config = dict(
    head_dim=64,
    d_mlp=320,
    positions='rope',
    rope_base=10000.0,
    init_std_qkv=0.0577,
    lr_mult_up=0.842,
    batch_tokens=[8192, 16384, 24576],
    doc_mask=True,
)
Each number is 128 + 32 x the weight over its row's rms, rounded and kept within 0 to 255. Layers, rows and columns count from 0. Numbers have three digits each. The size before them is the row's rms in percent of the matrix's.

# layer 4 MLP gate, 320x128, rms 0.107, rows 214-313, columns 64-127
102:159127168111126112154120130111121126184095125101092124127107133135036135108095163101114105131088105160117115137194139147159115094115116142180158108120199181075155214126107143117147126185132166
099:192099104114113183127156128115125140077115055087138163126103155091124090081106150097158167169199067143066114123109069138126148151149117186130173162130158122089122164121105150130144138157130111
105:093025143128130140133137126125135096142143160098184173140179114158126137157075131124139128146113164128076123090113147140097116115124069116155137134151089152163159148075111101097120188192115081
088:156109070152129059107123110066130150147165170150064126083128133148103135134173168113137185075103120143165144111172100157144165136167110115146102113135114124144152157138144161093110124105117228
099:119071157114186159135109104154123122156192104151148152219114163136093076102088078096155129181111119121165101134162051159102122156122098172117061125107139103083082106150082121126122137148121107
098:126082118108123127136058105127141113116084144101128160111141130079151138173081186120132170168110138140118085148148097049119156096120074064161107133043138157136128056126111167117175142108117124
087:148161070214123070129185176089105137148116133110095111191101118162114104143108129147141111093144093162121126080129165080118127103135105107125138118115101134025128115151127101124134170164132121
101:193115064116196038137121161124125138199135136066099127155079126064085112203133160097124101089134172124123112085174158146117114111120084097110124116128159133089149155084115057082201143107139174
101:123119138121117120116141116148147177160147181095153100115091207129152150187111183119155145101150168093121082133192142118087138154147103178049159126143147086169136146160138110126113167181155107
101:141171109166124090185136167119109160119125136129109134143140089084148066216106104109120135135161152176141135089112120105089115149128124099112153132110097120077127159130121090121069140152165078
093:109109158110118177164131076098100179144169068167145180107110062101123178098145104139134095124110150077124186106161201153091187066135129131095108119112168170133116143072140107193115138098098099
101:111052086162087100116110095164067059155154188073181106135151120136153128141132112076083133083128159160139106096152148152113130168182118078097138142089122148115160164085086103156092136172146112
101:103124136127167102095119110100146190137144126150114125138181147059128135167090160089126171065132100186188130086142107143066131141107124129138091097146100138139176098124166098071193125103067076
095:096096122121137094128204174132138139195154122086098125091139138150121197120139147104186122108108103133080125147182171153140105119192152148092109122130120135113162144139139138130107122184168092
094:115068091125105134080138164172175127161114140122054119128141079130124160150089126107150111143105141168147134109146147128139117081116103164145126116118102183134195139138154117081158134138168157
099:119156106128082132112104144115134100154076150132121089078108158130101110129089149104118143100157104082131128105147128139101167156143096108072095147155071102110130109129098128060153202072139162
099:189178108166128092122140150155121125167196138182064097170104113109178163125175140110089162167098139114087133091134160142167081149148086146093129105136072147084125133144083150136127133130129057
108:138059115114141151141135113079144125126165117117147176120142056079076109222140183106128125186106108152126134125161140110082132096139121107154098142176109111133181122121114104129117097103080110
108:186106147089124141087134115165107144142145128126070155139095066103085125139146068182112121115146147140130073115178130145091167123154127116147164135138107110108129121151160115107138160137139137
109:171154095125169191086115109075119158128140096137181171136148105097123155158155175136062136122144141070127135074156152118140120082132131127066180126105098099137134133146157071100150183126072146
094:147161075190126092069106120083147152138118172160132123183047160146131099178146122085106139146133140107143106123132081132137164088084121155182130123045122093112134111107201081151199120126134130
087:115074146131065141192111187149174098142126084176151200090099102134134140093094047149166143065164142098148153101113127112174119164113168115145115196162078171162133096137109137074140115100162157
102:104052144160171152033137122105158120142147116129086105143094129145132123141053166148140136138093171139111099115179149119174097107148140191148075152082102160122115115127121124096151133171085084
097:137043113161146185133198097129122114079166098145113126150120155125131175061060139130122153090173109112117105157192146134144116105123164135130110119104132094152061140101180088173133207111095136
101:138114086153136139162097153077115122112131162157131190157167092099083190159145127100125146139133173111097134143161186084067136084187139094104135161112109125097116143111147127107096163156179140
094:170150041143149040167131160108048118169206164121128072137125127056113095198157191126119156081105147172119131122108122164080103129146132124101126146104110122088143196187112119144187118086145133
106:092128101103158168081065170104088135145105107148140051163142143121184087132090163124141121132138085114189140125164089113088193158120119117092130131125102135152103070136125154105138152100098136
108:124066112185126124090116148156135099098103182139167124171119137108163118163060068096085112164147125116146126199153125084102150096052108146131177115067094081122125116145177120094122184194113167
095:101030134176093092085160106132109166086135141147107130096151165103151098116125113135130143160067183089093150163129123173162097116121152131151105122115135177120145129135118142100145226090152078
102:178123152105148091176091186161153135156137166107154149126097116194088140104168118124086125098086114153122124102161143174159098141141076094142112150129240128133154109123112130108179096127122202
088:102115136144148125075132132103173103154137065053154115126079156118151155081110197149133184108135149115130122143169140055162135136110091144153190156100092129065170102177131118140221093165117086
096:105101129169156098073194156170120155145185136127108152136128085123177123143144111143135146082159139099121109152123086091074110199154073118059134123149114127105128164188122095094163136162084113
090:157156154117156113116071129177104144081132145088100161139148019121123083123118061083107121153170105140117099145125094162096071121113060111088195164093156127093131132080131174186074086180144153
099:133106093137094089127082135085076148148128173078159088052157175083101154113117111169139168148089175118108135113099147122155115081106138159106156115081105126098095120156155105143147126165123152
099:117147161161121105152061091141107179153146125096109100173138132082135151117126111157110122125097141130156113088164189172100145220155143122162104094215143103084139174106153076141143134112133093
111:139115091135144153167116134136122117202104072132170149141161127116155113186113116132117125139076171130109144119210100106081082119170062092193090148130126134113132122116161133102150155161109179
093:187087069122121092115104152143172131080144145086108118143125102159116118169140162127130102179147113187111100147140174168079064154139104162124149111110106056061122144079101187198101084127138162
092:106122105158111118120117158167093111101153146109090131163088122164095171141088108046147154138127089126094186125170163164120143155158158134095135140154126146131196115126089073128062137084119126
101:178090131102081145092083049114137168126124128174117170120175137115104139122123121169136129109137094168118071194135074109123171150094081138146142153174091087142129094176184128150104174131105178
095:094134138145212111087152174146107125162169098117137120107192074110065104142119159113125117153130078152151133163155160189106098103080060169124071131111190134156125146072145129151104128096093178
095:085102136165099068153083053103073086107143142110108124110157142104171131139168100108103082114156147146079084145134115157106126150121112100168159172073079061143130117138139064136112114136110123
097:123098130210101152134093127072185096127153122132128148148121107159088228152104144144144137179084119172175106150108130071130117097131102133142143119157146131139145065096141146085121096175115110
099:123137124243081110117141094137111106105113104139167037221156106161127111127098101137145137155188131092072148141126086134129116164104102084177132168153085085142124099160148150112100136104084123
098:075122123133125096120067123105117097125119113171105067119086162122144073133131092166168153103136141163133105148143117081160082209182147106154098138144116117108140103148136137129129079135190125
107:153104140127099086128097128116176181074085120147104164147107132149101149145143106086061077114133132168141128103118131136086111121139107078094137119023110124104149100141108116125121133176150123
097:149086108149101144141178116050099125140125126159067141149129131154182102152134184157124141133211157123070135112130121162093184202156170139071100090080102089091149123057119117073113183094129131
094:108139099154111116082182180107125134148055162072062124177143106096136087142124163084107123144152155171107128097087105124129140125076127151142154129198157149113111133143082134135140119154126099
088:119139130135136171108120129149136116140141096088080095176127057156126176169062125172128176122160142109128079115118086114054138162186177127150132186140192153116137121139120167084123157148064125
110:080134130138180122136064172147113144141115140118142117134156166115121179179122183101138200090129138146160088139138156087099106133121055127120089129114113120092124140132139145105164162127083146
097:120172168157173131117124113162091132117114138126126162198204107088120084155123077130182099188167098116111085131135081093115122191082156114135131138135132096172118143131151166159134142171086127
101:129105117207087149164114113102163156112106189145151146154121166148111146085103166099094130172106126096161093098174123074115122116178099148115101096152116126147166154169136112050093150176067149
092:117166106146172073127114207114188163050085107159147031158178106141134108118121148119136146135178110139132100113122131111132112186121110163104133129137145106105096126172161140099102166152125079
109:172082125093143129089096113158153135138112092116112139173143165125086124166142132130084107109099194119114101086143137085097153096102071127133070126117119113141149141108135104094123133105061103
095:151147101136133120155065218101102135156116114118105103106156127121193116179101152131056124125080149048142102162096120174156115126128133152061200149111144135107142124087231148143087121092143138
102:167118157151149081167143167160107133133073134119124143073103067114069140133125168162109157163121154111136183144157205177164116124083132175125057187152178100133134157178111131060150097124155143
096:148153146178116089149091122119168125121157053116120109125041077052101092124122128131163114108143140140096098148201188154073091159124142118136171113129141136161114112127097075139064145072111116
093:079097162092059121040158133190123043128147098114138127100153193122134204118131140138173141155093129154117165132082094087148125063115141101115100170095124180158201128132137143152132174129149116
096:117153117059172134140085167143114186081119144098131116103152206202110166120136168076102140144139156182111069103092106152115113127134152126102108110177175148071146108060143088127064123106107106
100:104101113175153094082087125149051153150125155149141090162095108103090192154164163084124201120142108149075101110148105117091096122128135156119126159114124102112164107147077096118109115112094100
103:148104091145080127117069109101146135118146127117142146086100175139107154118112173101089154100116107126157142084114128090116118068152119119161087130168134094155089104159120163155122022236144140
095:111101129192122107136116125153155127204079123177138121134149137133066151167106109154073133111124135150123120140131141164084135091131123087201088105119136165173161075136113161124104146085175134
107:161074126178088118087142145112134126130112148175088097132128111133173200063086092120125127090112110153080092135148128089148152134122108157088140141104135131114115115131134152142132148108138123
104:075129169153101175105091078112109152139169081104100130091142137140163152119128183135148153129143082131125156148172179093061122118125114107161110161132097144154119161082120151167070158142094096
107:168075119115187125117119111098073139133180073107079115105122161108057104169121153141087152073100168115049098112159151156107073085132064155115152121117164132093134169135072082120114113148123138
101:093153077161102155102138086107168077189143055145161112132103104114117162145073114139169112068144112128132134100122149077134162116130158128104162170131098108120094142126149094114102144188131123
096:054094052211126150108153123077119192149165125152145132115160164143160165132138179083135160124100128118149059090138129116089150118109115135100143156128071131104144163141144104047145160124048164
109:093186130114110156167128144141069160125175151068117140132079140109132173196111185116160145140095153160123098122170129081072147126130107163078188138142175055108108176146143161150133145145171125
087:153160132201142146109151066072153136114092145139114135113157119120037145100082156121134143158095110114121151066166120135111138114134109152154120198086144087156127136112150120170144113117124120
096:100121086179128121116097149157157124177121104152179065131152184173109159108140169056124115147158141140112125100105115113131107156094102112119163156119116144118131102115139054110132209131090058
101:106096171102095120110171093149139104106150121209085121210110025161126166144107097122153156138161102115091151115130141195115103146116121153105134154129126117136119130126071123154135114142090068
098:100154115195106094054074152151128088183164133173118138171128110110144152153137111114095073130197145123110113081150107126165179116135153127142134099150129108157135049127114131124160112088096197
084:087143125116186102079156129085185104137095180121113111130147098082105097132076186125129152098060130182117110091144108128121131129132111075126142128110181075146094126151121118127114113135106126
104:101130148102159206157084128100171154135143129093147183094092134098134178192102119112091147099032144109080061146180150136134080124167073062146144124091144147125123121157164114134131114150115150
101:135080091096122142137090085091108131155103134117165136111106129126109178166127120129121110136136114125157188070129158144121159076150155079160088129202150142119108131104166123169141142083062107
100:145123122155187181142110131140146212153166121140141078099151077097150128126111147100105131118162146098157112154130096120144101132183126121105140093184084139129191117115113163128135076170162077
105:071185117123110114142135118078136101110159118161077112206136107130144189144118162113157140115101161142121144108129156094108106098141140086086232130120138084121137160076117144119143080115126108
103:128161118100111122159140104082141124135140171170096131112086117104120096114100141134124129134171154161100141151126044037150078158196084211088157176132118041045114148155138135110138115133149111
120:105125118145125114115103095117143137089110142120143121124099121160148153164059102117146122099109145155167135154105198130121106092131123104062193116118107152070151168059132151117120158174097030
098:085129120044156150103157122188116137076106133139180119162164127142152125115073145130153104189197192094121150151190122108121073145127135122098145146154075123079130087077152088115169122134147080
100:115143148131116131107151167125087153159113145089086052109118179121142123143124107164121108149092086136130148154144127083141064126087091112133157093124140111114167075142201125095102123159133123
110:133099121141140106101135086066094146186131122094117210097099135098103116134153192117085175122136184129162105125162182113101156098113127179109122081145075142071146136161119067110147135109167130
092:142205180150206100111139172072102184095170118091150095143101077181122130112139144127139200097194116117125095122140111152117085117129121165146180143186133092148160123142117110129151066150103101
112:123125145175123131113119125071124143212136114139068087115165107062132126157120117150077126071083136173119149096189078206101081102130072103097123083058128052121119054144085110055159159094136157
098:173095106146150135109184074117156216194179132108103080082118165129138127186152171079125182062123132103172101111167169124101140163183124166101129111111100070148137162086133138128088095123127125
100:140170121142208151129107151165139157147138152123157123141157176166098119160097104148090159132090113119095119058107142154090099123111086114149116181069087150138093184175135077062117155138095117
106:130141136115116117124120158131091169145124161166118110119104159136135091131162131138099145169159122109097146116122079131157060114120034127105192115062132135084122142137132107111157092111105189
096:096105119212143077124089140107104111149135125088115085137083102128101155167127146170125114070080092181129179114135175121152094114078109155112185137149099140086109187152126152136051158163079127
098:147093058128108169078078199114111155086129134041082085107110165148063137132061103093181189147086147130155114166189137096107056138179105119138101139074085123124116059179109095126132175111129136
108:179143140093117100131182063125100132136148122087120149140081160072091105208091188205078140113142122133102108142154117085118137109154114127139185059018154105131154133137125158076118140151096154
097:143114114116130118133122126132096150139170155179084117151196084113074107098128164098067151173120111153072167084122119184123199089119118151131069163140117127095154109122117129119146176070141155
099:102147108129150094116110161178126205108143121110079065116121108149154141111138125120187134096160174098166121166181165149149146094127047115107114106157120100117101104097130139135121127122119103
098:124104147185101091073069114110072121125119079109105098154082087076119141119140151130100131069149112142150080126121144178120161189142143125093109103101096105106187127135151086126109095179135113
104:077129118122170178129109125109104158090134144066123147137125118115169082169080177114082135108154129103133146147148157115121179126137114094073098116144124083176153132133150097143173062098115149
095:159124120165172097108126111098141151168157167107154090157137182072089171213104175134144189086099147176167105093195141141088100139164119091105121128152107081077164104142091125096109073107154106
099:094109042147119168120110140130073131148144072109167102177121142097122068152135132167098120092124113084155106091125158146132087120114110077159131124147130128161094157102118085200147078077104137
101:126125135136186199125091120129081207136147150135150133107124167094138104130149132108054129150132116121177153149137142158147108102109120157160078110135128100066170124135132096105087120195085197
097:095147153148187134135141149120125160185142081126166091132161125151070156171138138091156162132123192103161107094149146085064080127096101156116138145100152115122128122134214157148151119087103111
098:117134106145138170119115166072169112128160131151118102086082157135150185137141197122126126083130130151091114096195118066166093136157137125143124080109147113137160099137177098112135084113119108
100:177186097113143127128096122203132131147159153085107064138129108103069123145123097107113140143123160098123085109159168179059094154131126146115165126141165056104122137171117128101167063158125077
100:152140088156114110113137107128178141186138143142091167109130168136183112145144148151166124151098069122101133133126120133097112171131093102134086150127124135080148113163149091140098123129080128